Each number is 200 + 40 x the weight over its row's rms, rounded and kept within 0 to 999. Layers, rows and columns count from 0. The size before them is the row's rms in percent of the matrix's.

# layer 4 attention key, 640x448, rms 0.0537, rows 502-511, columns 0-111
098,193,221,236,201,141,225,191,266,194,232,249,256,180,165,216,251,184,159,172,207,150,170,203,251,169,264,180,200,185,255,233,215,186,215,193,185,227,205,247,192,73,265,226,192,201,244,227,170,266,129,174,219,210,265,65,194,223,237,283,165,194,157,235,165,225,211,167,150,154,247,189,194,238,271,244,261,199,159,224,195,209,258,116,126,278,193,123,191,173,144,200,201,226,298,169,183,203,281,204,182,275,146,157,214,148,246,202,185,156,227,175,139
105,268,181,154,241,165,210,191,263,143,123,249,207,111,302,167,209,248,133,181,234,240,189,179,188,133,111,202,231,173,184,197,163,211,220,190,187,188,198,181,132,202,183,233,255,188,255,268,204,176,278,191,251,174,189,188,163,198,125,249,186,201,185,236,175,225,169,171,206,237,177,198,239,208,220,207,167,214,202,213,168,170,212,275,254,245,145,169,193,187,218,223,145,185,226,133,237,211,114,170,125,175,197,155,206,153,247,231,141,175,254,202,218
099,299,199,266,204,277,168,192,310,216,196,229,215,217,160,185,222,199,269,234,210,198,211,181,194,140,103,219,187,251,190,90,242,278,230,256,216,192,229,92,184,216,245,190,197,265,160,181,146,227,210,216,195,231,245,292,198,250,152,276,165,251,156,214,191,179,228,122,230,169,254,195,178,142,226,217,210,177,146,147,304,206,237,146,267,227,250,133,200,197,222,205,195,187,258,218,217,252,233,155,190,234,176,224,201,169,192,234,241,142,129,213,216
093,159,224,271,210,207,231,212,120,232,178,125,217,254,191,243,155,166,214,252,147,139,167,126,252,226,268,180,191,199,192,220,203,239,291,241,229,195,224,299,180,219,187,237,159,141,154,219,176,238,215,180,224,174,155,153,191,193,188,207,146,206,171,174,251,262,164,217,205,114,217,203,182,165,170,207,209,220,189,226,170,150,193,260,236,194,198,154,243,171,256,124,195,139,149,196,232,180,172,203,206,171,208,269,182,217,219,257,186,258,226,171,252
097,257,167,177,122,182,191,224,200,121,254,163,212,174,203,249,187,180,162,204,276,150,153,233,195,307,204,228,175,197,149,249,190,103,226,220,145,134,205,208,220,204,215,162,201,209,284,174,143,146,269,119,241,233,266,195,257,189,138,203,242,168,183,220,203,264,153,140,157,189,175,192,206,220,226,236,205,161,198,136,223,226,192,268,165,170,193,160,225,204,287,170,212,237,174,238,215,200,259,163,239,190,166,179,206,206,234,226,119,238,196,154,127
102,180,215,163,174,152,271,162,173,208,193,193,234,219,195,224,171,196,238,217,200,170,178,168,225,215,91,139,202,170,215,206,181,209,194,193,153,237,210,190,241,211,81,146,148,141,188,188,210,176,208,189,247,105,157,227,242,227,157,126,134,227,175,169,144,165,206,223,205,193,170,202,213,180,173,231,116,226,164,179,259,254,251,220,258,136,218,250,223,209,269,273,208,204,194,227,192,149,212,194,226,295,239,239,213,231,309,117,194,211,208,233,201
099,219,253,185,206,210,190,182,169,194,218,193,192,185,212,102,231,245,191,142,218,193,223,239,193,312,264,209,248,222,214,271,156,207,208,166,259,229,207,173,191,249,214,197,189,226,179,208,213,200,225,202,225,250,156,138,257,172,134,205,153,170,210,167,121,195,175,226,161,228,185,213,216,237,218,163,207,235,139,254,192,225,239,222,188,208,166,169,169,170,206,171,172,242,221,227,155,157,203,261,249,152,273,311,209,223,204,175,226,208,274,166,229
098,184,226,146,184,202,169,219,257,260,174,185,184,219,226,195,188,185,262,222,171,186,101,137,166,226,206,134,164,172,208,216,123,227,150,219,197,237,176,243,100,193,223,239,178,235,171,247,189,331,228,218,209,140,263,222,215,187,193,186,248,194,214,165,198,205,229,139,141,223,243,318,173,223,243,167,258,145,312,158,236,228,181,180,213,152,181,212,242,163,214,233,185,179,233,163,186,205,221,230,265,193,227,232,292,230,207,252,156,171,185,166,248
099,171,189,132,208,231,216,153,169,154,154,234,234,242,206,201,222,187,207,165,190,201,130,235,188,165,200,214,224,190,164,216,230,201,178,268,238,192,170,209,262,156,209,217,193,267,260,184,179,177,163,208,171,198,100,226,186,214,199,257,209,258,219,262,220,302,213,182,192,213,184,178,244,207,235,183,167,201,186,190,183,189,201,198,120,209,218,155,207,204,128,211,192,161,210,199,173,200,181,253,264,145,213,207,160,145,259,183,235,243,103,198,183
101,197,206,209,207,221,169,241,198,163,179,113,110,230,229,154,211,183,199,262,230,249,245,265,198,264,218,276,204,269,212,117,169,147,156,132,186,209,190,203,175,165,174,174,221,244,170,223,254,212,296,172,148,137,302,192,246,164,133,148,163,305,191,214,163,211,228,167,185,221,161,199,256,201,191,206,224,200,198,164,266,236,111,151,291,186,205,176,239,197,208,177,249,257,175,176,198,189,177,147,233,247,267,208,212,167,248,140,185,211,191,227,159
# layer 4 attention query, 640x448, rms 0.0557, rows 503-511, columns 0-111
110,198,156,217,197,174,139,272,161,218,183,223,236,146,163,215,160,264,158,262,221,219,161,148,253,272,237,201,198,273,173,216,233,213,229,229,183,149,199,213,138,219,132,230,216,197,184,198,265,199,150,144,182,210,167,180,176,238,228,226,175,241,209,160,218,173,185,245,115,233,133,217,210,125,167,163,275,234,189,240,205,173,191,165,205,226,185,192,192,180,244,182,125,142,146,191,164,210,252,172,219,179,206,182,268,166,169,222,266,170,246,155,240
098,182,154,161,221,209,179,224,249,167,203,157,171,250,256,204,215,186,231,201,186,263,165,161,148,201,229,215,160,177,213,169,130,219,193,232,194,250,215,194,240,158,173,157,232,189,184,193,217,206,239,259,294,264,201,195,236,212,197,214,250,230,137,145,176,113,229,223,297,161,193,236,159,190,147,255,222,219,197,197,149,265,208,205,156,184,178,188,152,115,247,219,211,156,180,118,173,183,197,194,204,202,164,226,141,232,226,184,241,133,166,216,202
095,272,199,229,267,229,144,154,197,313,209,159,232,265,243,218,249,163,160,321,148,161,199,241,210,215,263,179,226,98,239,229,175,159,194,197,192,116,205,167,178,209,218,192,127,163,222,190,120,229,171,158,141,186,160,223,158,146,232,192,166,193,208,218,194,183,235,205,257,218,154,191,152,239,181,202,237,193,172,165,192,212,188,227,203,196,177,166,147,175,219,195,316,247,224,174,201,153,198,170,191,226,174,219,154,203,142,193,160,195,207,177,290
099,277,114,162,195,180,218,159,209,260,225,187,206,189,185,229,206,130,172,198,219,132,209,151,177,247,191,337,185,190,254,248,193,150,246,153,146,181,137,278,188,233,136,174,192,257,202,207,245,216,238,175,237,238,186,235,233,148,217,137,145,182,250,171,219,234,208,232,155,181,183,249,280,177,150,228,159,188,224,165,221,224,174,217,211,132,242,155,173,218,194,269,201,174,195,191,162,182,216,151,132,188,251,279,205,226,207,225,212,290,196,223,247
102,137,205,238,220,170,217,212,221,261,228,192,194,182,257,226,176,148,202,233,157,237,226,250,196,156,145,170,282,216,231,169,101,138,220,162,188,147,191,223,211,326,206,174,138,188,265,136,206,194,183,246,191,241,208,191,173,200,226,175,174,219,133,302,230,233,242,199,190,246,253,163,123,222,187,202,189,184,143,229,207,211,254,239,228,196,236,177,150,207,268,201,233,143,170,159,133,177,174,236,212,250,301,59,177,211,240,190,177,175,201,208,218
104,191,176,207,231,207,140,244,291,165,231,230,248,213,237,169,145,196,185,197,165,194,214,203,160,201,196,261,240,215,164,202,281,210,147,175,285,222,146,230,131,211,194,191,283,140,172,143,156,158,211,145,140,208,202,215,204,251,218,215,159,251,179,255,205,146,192,251,213,172,229,138,256,160,225,220,303,168,212,142,176,242,183,175,167,224,217,215,211,224,168,174,178,296,192,185,215,199,165,196,282,201,210,261,277,66,222,233,152,281,206,178,152
098,228,295,200,177,161,152,136,192,273,128,178,222,196,139,249,220,197,228,190,247,183,140,126,233,225,187,182,187,171,193,215,171,143,231,266,203,239,181,184,171,205,206,216,196,223,238,252,167,204,187,279,174,173,250,196,225,184,189,170,249,206,174,183,197,138,161,133,213,128,252,192,203,211,161,219,191,149,307,169,203,267,157,199,211,228,133,182,211,200,119,213,186,238,156,175,143,234,222,232,197,180,147,186,209,270,211,201,228,218,283,166,193
102,242,189,180,226,203,208,160,219,150,171,213,155,217,210,269,182,255,235,224,129,193,196,225,285,145,205,236,257,214,233,199,139,122,176,188,220,132,229,145,236,186,199,179,271,142,147,180,214,125,229,306,138,219,157,228,170,234,152,186,257,211,163,250,219,145,210,211,177,180,174,192,200,212,146,191,187,226,193,215,179,206,190,200,155,235,208,235,224,169,155,164,215,287,171,207,193,170,238,300,207,146,266,219,216,151,176,249,170,191,127,197,115
103,184,258,194,207,211,161,228,194,237,225,194,191,139,255,207,178,295,145,168,211,200,146,125,109,140,195,194,223,280,276,189,236,228,220,188,215,145,270,178,227,196,193,256,209,276,144,213,181,233,221,225,178,217,245,187,139,187,148,127,185,208,210,220,230,188,187,166,194,213,226,206,194,180,173,247,188,173,170,166,270,258,215,177,192,162,169,242,201,213,146,239,182,142,199,214,207,212,200,130,186,265,250,202,231,195,236,197,157,240,172,237,205
# layer 4 attention value, 640x448, rms 0.0513, rows 448-469, columns 0-111
095,135,271,207,250,196,178,266,235,237,217,294,197,214,147,219,264,187,162,178,200,167,156,251,151,233,168,176,235,185,241,186,240,212,147,247,146,212,148,131,161,201,236,200,180,222,174,203,229,276,207,207,171,239,166,262,251,195,148,211,157,202,184,201,179,296,182,156,217,213,157,235,219,147,203,199,166,211,182,272,186,158,162,204,282,192,171,223,216,201,187,228,153,228,147,221,185,235,175,196,177,229,130,187,198,214,169,221,282,182,223,162,186
100,185,233,224,190,127,284,267,140,269,239,179,221,175,148,307,188,242,106,199,302,199,193,201,256,300,181,129,230,194,202,229,160,222,187,216,193,194,272,189,215,220,266,211,206,239,260,146,207,109,223,167,219,184,176,217,212,256,201,234,180,190,252,232,152,207,126,215,196,216,192,189,106,251,131,197,220,207,113,219,153,195,213,225,188,279,216,176,177,206,199,181,209,122,229,164,105,202,175,201,155,192,226,108,182,219,209,204,167,233,162,268,222
099,198,167,154,226,156,141,217,177,259,156,230,250,172,154,176,245,205,159,166,251,206,211,197,134,210,170,147,202,245,187,225,182,272,227,166,194,245,215,237,180,165,209,247,171,209,165,164,199,108,240,297,218,221,212,209,184,126,171,170,191,156,220,201,192,198,232,202,208,241,232,242,164,264,184,226,164,230,187,194,196,181,193,185,184,299,246,211,227,217,266,154,187,168,257,196,97,123,233,169,136,203,145,199,171,214,182,245,193,158,149,145,206
103,173,208,174,274,213,208,271,260,221,198,179,221,157,218,199,235,181,210,195,224,220,164,206,173,240,93,263,182,203,175,150,286,210,85,193,259,209,187,194,191,210,157,273,166,216,207,220,206,208,151,216,165,188,205,175,221,185,228,180,231,171,225,228,187,153,225,233,202,254,192,244,198,233,169,275,222,180,201,218,142,223,261,99,193,166,221,118,183,202,237,185,210,209,144,170,190,208,220,242,168,212,180,191,216,211,152,187,202,272,179,171,173
095,226,167,281,225,129,148,226,116,229,180,234,90,169,147,115,164,236,178,211,208,201,249,126,180,209,191,253,162,103,197,232,179,170,215,173,187,221,215,143,150,185,164,183,183,233,255,247,211,195,180,150,205,149,246,203,238,192,250,252,168,122,255,151,273,125,223,119,158,236,157,236,151,192,200,220,215,249,204,182,223,216,181,169,235,213,243,168,230,156,214,148,205,206,125,259,146,147,170,203,165,182,188,235,211,223,248,210,222,183,208,266,190
094,176,188,176,193,151,176,187,124,188,185,200,224,180,166,185,235,226,244,164,208,183,143,162,268,196,73,193,189,168,172,140,176,171,231,183,190,140,187,201,204,192,239,235,204,223,181,227,248,166,286,234,175,225,151,142,208,181,219,165,246,211,185,236,259,174,192,197,171,261,119,172,137,185,184,221,231,167,135,179,230,213,181,167,222,262,195,246,173,156,264,133,172,116,161,193,140,189,232,212,154,159,139,156,175,196,214,215,170,221,224,193,265
103,168,222,80,161,305,209,243,210,238,155,205,190,174,169,203,177,265,258,189,204,211,237,181,167,257,268,213,202,241,154,302,204,242,219,214,223,206,219,195,198,184,230,254,202,189,217,222,250,112,220,218,107,267,164,203,234,243,217,252,138,201,227,97,152,170,302,240,204,186,168,187,207,163,205,182,191,199,205,150,172,232,201,215,129,292,227,233,196,152,173,201,269,248,148,199,218,150,226,173,196,151,210,161,168,163,204,139,249,180,237,215,194
103,138,119,218,200,270,159,181,240,241,184,175,156,192,223,127,176,206,215,224,207,138,148,187,212,201,251,144,178,152,191,293,242,169,175,209,241,160,311,182,220,144,223,141,117,196,268,162,244,166,233,166,196,210,229,193,248,273,185,203,153,158,187,122,148,228,151,236,227,136,262,210,185,217,158,214,166,192,187,237,218,161,246,280,273,201,171,208,202,174,209,237,222,203,236,179,211,176,281,157,163,189,256,224,268,223,271,192,241,169,207,165,115
100,208,189,156,187,187,223,156,161,177,167,189,238,165,243,205,201,215,136,220,181,169,201,170,236,239,203,249,230,201,223,173,250,174,169,174,199,157,120,89,168,146,178,226,152,223,234,249,233,229,212,156,187,190,172,278,287,208,194,198,221,246,228,234,276,215,242,101,182,157,182,193,182,241,156,233,176,197,220,155,211,225,165,221,194,201,248,129,188,219,167,180,222,130,255,181,188,143,229,109,289,228,209,209,201,185,190,136,176,162,201,187,255
096,226,230,172,155,211,191,243,146,183,194,107,210,247,260,148,214,234,200,170,169,213,252,247,180,135,230,217,110,222,206,206,182,186,159,159,180,142,183,166,257,177,120,254,196,221,166,238,260,177,147,194,261,181,271,121,289,205,232,229,191,199,212,223,248,328,195,175,163,220,202,153,202,235,204,199,177,232,281,209,169,205,178,174,180,190,182,184,203,219,232,199,205,258,95,148,151,157,180,129,161,207,201,191,160,175,188,204,178,161,202,206,167
095,192,255,177,164,272,254,215,152,210,222,173,205,225,212,276,254,171,175,213,168,144,245,165,171,109,145,132,71,203,160,207,214,173,189,209,224,285,116,196,270,171,177,217,194,214,231,231,148,233,169,209,237,142,226,220,223,194,173,216,178,217,196,194,163,223,229,256,150,207,290,241,194,206,174,260,222,253,181,182,184,210,182,208,179,195,233,158,217,195,220,188,205,122,208,171,118,225,178,222,167,204,230,252,149,258,198,196,128,237,161,216,214
103,201,246,191,171,189,256,189,78,212,167,287,145,239,221,213,140,264,261,237,213,187,151,273,188,265,212,168,191,170,217,194,238,224,167,268,137,158,207,276,247,197,110,142,225,206,273,251,261,138,201,186,221,197,253,189,182,154,174,240,244,158,223,174,224,182,111,201,240,181,155,228,214,137,237,195,221,274,171,181,166,158,178,191,208,219,262,184,290,167,211,236,249,242,167,162,235,154,169,142,213,192,243,156,165,206,119,242,255,177,241,202,179
099,143,265,212,214,208,224,178,230,168,175,237,225,199,193,172,187,232,171,157,272,166,227,263,182,180,198,197,185,184,239,136,231,176,217,192,169,181,175,214,209,165,171,258,174,164,236,178,241,265,179,237,228,160,254,149,255,230,200,179,209,234,194,177,217,212,134,122,187,210,168,258,169,155,260,198,168,206,228,271,260,183,196,171,167,229,184,139,224,201,182,170,112,227,166,236,133,186,290,230,172,142,182,204,194,192,213,233,144,156,112,189,206
098,192,239,176,237,184,168,211,232,238,148,131,231,98,182,284,187,173,192,186,179,231,214,232,230,202,201,186,229,177,255,201,213,184,245,210,96,223,197,202,149,211,252,256,199,183,203,168,113,241,216,250,176,177,178,204,224,199,187,235,202,183,133,292,183,197,182,140,230,209,154,238,215,203,204,192,169,222,273,246,176,162,184,223,206,149,207,182,148,237,257,173,123,239,179,313,219,205,198,187,162,215,157,174,163,258,242,162,176,193,239,230,161
095,177,218,182,236,232,232,248,219,213,219,175,179,176,203,229,172,217,162,236,240,180,130,178,232,187,230,170,168,207,295,244,166,219,171,193,189,207,197,219,198,189,180,241,224,140,142,150,150,204,232,223,168,166,128,157,169,175,234,192,178,173,248,231,173,191,111,194,207,215,259,123,279,260,233,207,195,212,152,169,208,175,238,220,211,204,225,255,171,235,190,216,203,222,224,222,248,171,261,229,224,275,194,184,172,133,117,157,170,176,182,90,203
095,169,169,220,184,132,210,188,161,271,136,177,225,195,188,190,183,253,156,274,216,170,156,163,217,267,183,185,227,229,156,249,287,92,256,198,192,165,208,132,223,188,264,218,219,170,188,153,126,177,156,198,185,215,176,204,224,193,164,174,154,214,193,154,111,91,260,132,241,202,151,165,178,103,201,172,158,195,170,161,182,245,140,234,239,155,216,224,126,230,110,213,193,229,122,177,249,263,247,155,181,190,204,190,237,201,252,177,245,182,188,174,142
095,246,276,190,127,164,253,157,140,142,181,205,164,210,183,252,201,160,184,267,221,225,254,226,223,228,197,201,286,222,246,207,150,267,248,159,151,217,203,228,300,198,144,121,216,238,175,226,203,210,225,136,217,164,192,113,158,165,274,204,224,235,211,289,196,144,171,164,337,154,277,161,124,204,155,229,205,242,191,205,241,187,202,213,188,213,227,152,157,208,190,240,189,228,165,199,175,205,172,218,231,254,193,200,231,180,243,153,211,172,231,48,204
098,218,220,240,236,199,151,227,220,137,165,161,206,185,229,209,132,196,263,135,137,199,208,210,183,152,146,293,186,184,149,143,229,161,202,262,187,165,220,171,178,218,261,147,175,181,168,163,195,213,234,270,194,215,179,204,189,230,275,226,221,227,185,230,181,100,185,196,247,202,187,221,207,141,224,193,162,126,236,146,177,165,130,266,278,190,234,244,148,217,179,272,263,270,220,156,164,204,168,228,231,230,204,190,261,235,213,174,241,237,189,217,251
103,210,248,203,220,177,262,247,149,177,237,210,157,203,158,141,270,235,217,224,256,161,145,236,204,117,177,176,161,188,162,273,187,247,209,228,151,127,200,181,153,171,102,201,252,186,141,166,185,157,183,165,193,157,198,172,231,178,161,294,304,168,224,232,195,216,145,214,164,212,162,240,241,205,188,229,194,160,184,186,232,149,177,214,197,262,251,257,214,155,257,219,102,215,252,132,144,209,165,171,151,228,227,139,212,109,166,232,248,191,223,251,298
098,207,210,254,194,221,199,252,302,185,133,213,217,202,172,161,259,207,177,175,228,231,247,232,222,279,254,113,159,97,208,264,232,233,175,143,192,157,158,188,176,182,210,238,236,168,219,159,152,242,269,225,150,219,197,218,174,194,128,232,131,188,181,278,169,247,222,229,144,221,157,167,227,208,235,173,237,232,191,280,191,228,131,191,239,233,188,159,176,176,237,124,174,175,170,237,187,157,189,231,208,166,252,182,205,227,168,203,162,213,228,136,180
095,194,171,259,240,168,248,195,199,203,177,235,258,230,154,201,218,252,170,226,197,222,218,278,248,208,241,166,234,248,221,181,250,280,91,144,62,304,206,128,151,149,158,244,242,232,183,251,198,149,137,208,168,235,288,187,213,157,172,166,204,193,249,222,194,273,192,218,205,163,253,190,242,195,164,196,253,225,211,168,102,136,189,285,273,247,292,216,196,265,168,243,207,221,203,199,213,266,167,165,210,204,200,229,194,237,165,319,246,197,158,200,251
104,207,259,246,182,195,215,229,197,268,223,202,235,220,144,154,185,120,196,134,165,190,253,206,162,146,237,238,267,239,101,271,191,180,131,233,139,263,219,194,208,309,212,202,203,198,184,179,183,193,191,134,217,199,155,155,225,235,270,252,156,198,222,232,231,178,200,151,188,198,215,205,223,195,163,181,197,205,230,198,265,226,205,212,218,137,155,234,177,200,197,161,187,192,170,193,202,185,210,248,227,258,183,223,171,187,252,151,215,253,236,212,183
# layer 4 attention output (transposed), 640x448, rms 0.0474, rows 448-469, columns 0-111
105,156,163,235,218,180,165,235,218,182,233,88,173,183,233,170,191,220,212,198,244,267,248,228,196,146,202,182,159,234,185,202,198,165,199,220,124,211,162,215,198,223,187,217,218,220,209,186,163,174,137,130,239,254,241,217,198,242,169,192,180,156,248,170,185,165,172,201,173,112,282,164,184,203,149,236,258,189,241,217,271,199,180,217,188,209,262,199,190,211,242,146,248,209,243,141,201,150,267,202,206,212,210,197,169,173,144,176,220,273,140,229,153
104,196,138,175,165,237,159,237,231,168,242,226,201,177,272,139,225,166,210,177,213,187,141,209,204,219,247,208,151,233,123,112,188,199,217,224,120,181,198,232,220,194,194,193,178,200,125,148,141,218,233,193,190,196,230,157,275,167,173,180,156,194,231,140,234,173,164,187,84,134,202,173,243,174,170,241,135,199,261,276,167,213,176,219,218,73,213,202,188,209,163,176,187,179,230,218,261,194,210,252,168,204,181,253,200,187,176,190,246,167,252,161,213
101,243,204,209,219,244,226,210,236,182,246,195,205,195,250,250,160,230,166,274,237,226,165,191,226,182,135,186,238,183,195,244,186,156,253,209,181,248,215,133,165,266,129,107,263,205,258,211,165,294,110,174,247,164,259,202,234,204,281,108,138,257,164,271,223,179,200,197,264,175,211,163,147,244,172,160,99,219,168,142,162,211,225,238,223,130,241,187,185,205,232,207,198,242,179,206,212,244,179,238,227,201,269,279,261,255,273,177,174,170,277,225,198
107,219,202,267,153,199,171,207,241,178,160,251,157,223,238,155,220,262,214,227,178,226,202,220,267,196,299,187,223,173,192,210,168,155,225,200,197,180,187,166,155,213,246,114,199,199,193,210,150,241,191,200,214,194,239,203,230,183,192,198,148,291,124,184,210,250,168,219,156,188,211,199,246,276,137,195,193,210,180,205,180,176,170,209,147,170,261,266,225,195,251,281,148,160,246,187,210,195,176,197,255,207,244,208,151,217,200,244,224,154,194,241,227
096,208,286,153,261,241,183,160,198,150,155,159,195,197,258,190,219,169,171,197,219,200,184,225,220,198,231,167,139,197,224,110,249,246,263,239,174,222,176,240,270,197,248,196,185,164,163,204,165,234,229,130,224,219,151,275,163,229,160,214,211,157,184,211,131,224,134,172,180,215,209,186,221,169,195,215,248,101,226,241,185,205,262,197,199,163,210,209,209,188,169,166,162,236,203,183,245,230,252,235,178,175,183,146,181,140,277,242,202,242,177,104,201
098,186,330,235,250,232,255,186,228,175,163,200,163,208,165,204,249,160,166,260,204,193,226,188,203,150,266,271,173,216,262,292,216,216,158,217,209,228,169,188,159,250,232,85,257,201,212,208,138,229,154,204,178,71,176,280,222,230,166,242,144,167,158,204,189,168,139,182,242,223,299,227,237,175,147,158,157,206,231,195,223,222,236,159,246,204,175,162,203,227,209,269,163,228,250,178,231,211,233,248,257,176,242,151,230,197,182,168,200,172,221,210,187
101,183,245,204,233,212,222,193,209,244,230,162,233,207,155,160,201,162,164,194,228,146,194,174,278,184,164,159,178,214,177,211,179,241,255,202,191,184,240,230,178,198,166,255,272,238,212,217,92,207,173,134,236,194,236,235,206,201,150,189,173,249,220,262,242,240,94,193,190,182,235,213,159,200,249,244,162,215,218,155,244,195,194,169,243,156,210,192,230,182,163,213,146,194,189,284,184,233,182,176,115,223,175,247,146,206,176,195,197,283,205,197,200
107,279,217,191,242,132,226,151,179,222,188,162,198,214,168,210,115,227,249,155,223,237,169,237,244,200,221,243,161,236,154,150,215,237,202,193,177,243,234,267,143,232,167,240,281,196,159,194,252,248,241,168,182,196,178,235,160,179,143,203,211,226,276,206,197,198,227,137,186,168,180,194,213,224,241,177,220,187,219,129,145,156,260,151,216,199,244,152,249,222,213,76,185,168,181,197,207,164,199,202,194,151,142,168,132,227,214,219,225,173,161,181,223
105,199,268,237,231,185,184,167,242,125,218,179,122,247,250,156,254,201,253,192,178,223,134,323,185,239,155,154,225,234,169,205,172,237,210,227,211,209,202,267,162,267,187,210,290,173,240,168,137,155,279,240,273,149,198,203,169,219,227,237,123,181,153,143,136,170,215,235,220,287,230,168,238,214,270,159,105,198,205,214,149,144,188,220,171,236,192,252,185,218,266,201,153,190,182,207,235,218,247,215,189,228,192,176,140,223,183,193,234,242,272,208,139
101,209,192,203,257,239,271,130,265,178,203,256,194,251,230,182,128,260,185,164,207,196,216,185,174,224,160,202,226,158,201,157,218,239,196,263,209,244,224,266,155,268,287,195,261,180,181,202,204,247,143,210,206,159,150,212,148,129,273,170,151,235,171,101,166,98,253,111,220,207,196,236,189,197,280,182,220,193,198,141,204,251,206,181,117,211,195,235,231,142,235,255,225,189,210,223,243,141,207,201,181,213,165,266,225,157,221,184,163,227,188,159,165
099,216,169,228,211,166,207,168,201,227,225,243,172,168,183,161,234,172,165,210,169,176,141,200,233,219,222,232,228,157,189,184,181,203,252,226,188,111,223,235,131,230,221,205,261,162,237,168,263,157,245,157,156,212,239,195,178,219,257,204,178,221,189,192,233,162,200,232,188,158,170,253,246,216,159,206,213,164,243,287,255,196,244,197,225,220,198,298,163,189,243,263,199,137,180,243,283,107,201,213,239,192,206,152,278,204,229,189,214,185,197,169,196
109,234,203,129,263,169,221,200,262,168,203,170,217,154,178,201,221,166,213,166,232,261,198,144,177,174,211,185,282,222,158,245,214,226,144,171,270,194,178,133,142,214,229,239,108,182,181,247,217,212,241,225,197,258,201,244,233,209,235,96,231,243,230,118,163,221,209,167,162,274,212,240,183,227,186,133,184,237,244,200,241,179,186,155,127,199,224,221,173,190,219,181,217,185,243,222,215,213,233,289,138,173,198,213,158,217,195,217,143,272,175,200,166
101,224,188,186,233,127,183,214,222,196,214,161,135,181,133,228,206,168,181,201,175,253,230,247,231,242,142,167,181,256,163,212,213,215,166,251,268,242,182,212,221,182,252,173,178,191,169,194,215,96,211,202,166,247,207,237,107,191,242,225,233,228,207,224,193,240,257,205,181,84,136,152,221,190,204,194,177,202,213,194,160,162,187,191,218,228,180,284,166,178,132,196,253,235,189,268,268,214,181,167,240,238,258,283,220,191,150,204,222,232,308,168,223
105,214,214,166,217,217,236,229,209,178,178,189,191,286,221,90,204,188,224,167,210,212,175,169,202,237,225,187,182,179,175,237,242,156,225,164,179,148,129,140,260,193,259,146,163,249,133,237,244,155,216,168,209,273,170,213,264,153,213,212,240,194,216,173,171,217,236,214,200,124,258,190,217,165,169,255,274,172,211,156,235,218,165,217,214,224,204,200,206,120,177,255,214,229,262,76,200,254,252,194,136,134,195,199,200,240,210,184,255,239,142,198,156
099,215,209,151,178,195,187,190,205,196,173,219,250,152,106,150,218,168,172,130,200,216,197,207,252,170,208,219,182,204,119,172,214,185,174,195,252,232,155,154,164,133,180,176,234,253,274,280,263,158,190,192,269,177,223,95,187,290,173,134,207,183,180,197,232,240,250,220,150,204,135,205,123,189,247,167,238,244,181,265,265,212,153,185,181,194,234,162,218,209,227,206,161,207,238,226,247,225,147,214,170,163,243,309,269,178,172,323,196,139,192,270,248
103,209,120,235,166,247,143,118,168,187,240,195,151,194,222,166,267,207,199,176,235,178,243,241,153,230,188,151,196,163,264,162,155,231,137,233,225,192,200,304,188,245,181,180,213,210,162,177,183,209,181,210,232,201,266,195,235,164,237,171,188,239,173,184,166,222,114,190,129,134,240,206,279,264,183,221,196,227,276,251,213,208,175,184,226,229,205,172,225,158,162,142,301,241,252,204,140,128,115,199,229,208,193,133,131,166,162,256,275,220,155,214,228
098,204,174,231,209,194,226,260,231,160,202,227,254,140,180,176,226,186,237,165,223,171,108,235,161,149,246,194,179,198,274,275,223,170,160,227,276,188,199,203,149,133,202,313,193,169,275,217,253,214,131,175,191,179,143,230,189,216,137,227,176,192,216,202,117,222,199,194,189,238,136,203,226,227,291,172,197,184,177,198,220,178,183,262,224,176,191,234,262,265,184,193,150,209,262,223,222,208,222,158,128,124,144,193,208,196,131,206,206,139,158,301,172
101,142,199,245,203,255,248,148,165,191,243,223,186,175,228,151,257,231,138,190,153,146,127,194,221,275,237,136,173,203,227,259,183,256,215,209,212,255,194,259,209,203,150,193,228,198,223,220,202,246,162,94,120,232,225,227,225,268,190,250,217,219,164,245,190,240,248,288,244,113,218,205,140,183,181,288,218,246,191,220,173,297,176,131,213,230,114,150,241,196,194,181,243,209,197,258,141,188,182,181,164,152,183,190,174,110,216,236,187,158,181,173,203
108,240,161,219,217,266,190,238,271,252,203,242,207,231,193,260,161,167,169,189,171,183,266,231,245,201,272,194,233,190,198,167,291,190,181,227,220,214,204,144,189,207,241,209,161,161,259,244,200,232,200,156,206,228,190,250,199,168,230,179,157,226,209,192,157,137,213,229,242,136,250,188,155,227,226,113,160,232,220,246,214,250,217,224,257,179,167,178,223,240,151,238,234,128,167,237,251,192,206,252,196,159,188,228,192,245,192,156,161,220,160,242,142
106,197,258,192,204,204,192,197,103,185,209,171,216,200,222,194,184,120,168,243,141,149,127,179,164,279,154,208,247,173,158,201,195,194,242,198,165,177,181,188,149,178,237,238,187,144,248,249,139,254,126,208,189,252,287,202,215,238,224,206,171,230,280,150,174,237,117,174,190,132,302,266,209,266,170,177,159,139,258,170,181,218,171,258,206,189,163,207,230,240,136,162,179,231,241,208,174,226,226,223,244,272,250,242,210,267,120,268,233,207,241,234,178
102,224,142,217,238,217,124,161,191,196,190,169,217,184,209,197,275,236,192,224,151,181,212,183,140,213,145,150,149,142,189,164,221,188,210,252,223,207,232,236,244,257,177,199,228,292,222,163,264,163,235,239,242,220,165,222,206,200,226,196,216,261,294,135,246,77,193,174,159,265,188,194,186,183,220,150,231,153,160,259,201,157,259,203,132,189,175,227,216,194,274,211,302,211,204,219,242,149,160,191,262,128,224,195,204,182,239,144,188,165,214,145,239
102,182,124,158,246,239,241,160,218,80,199,158,168,244,233,209,229,240,184,193,165,228,209,203,121,221,206,197,168,128,196,153,135,153,232,161,192,184,212,259,187,143,177,217,168,203,216,169,242,229,258,179,190,254,123,277,181,168,133,200,180,163,239,223,184,184,223,171,183,233,240,261,205,215,186,218,213,196,162,188,142,247,176,140,173,262,218,160,155,147,221,189,153,183,235,179,228,204,229,122,249,205,230,204,213,134,190,232,217,191,206,170,194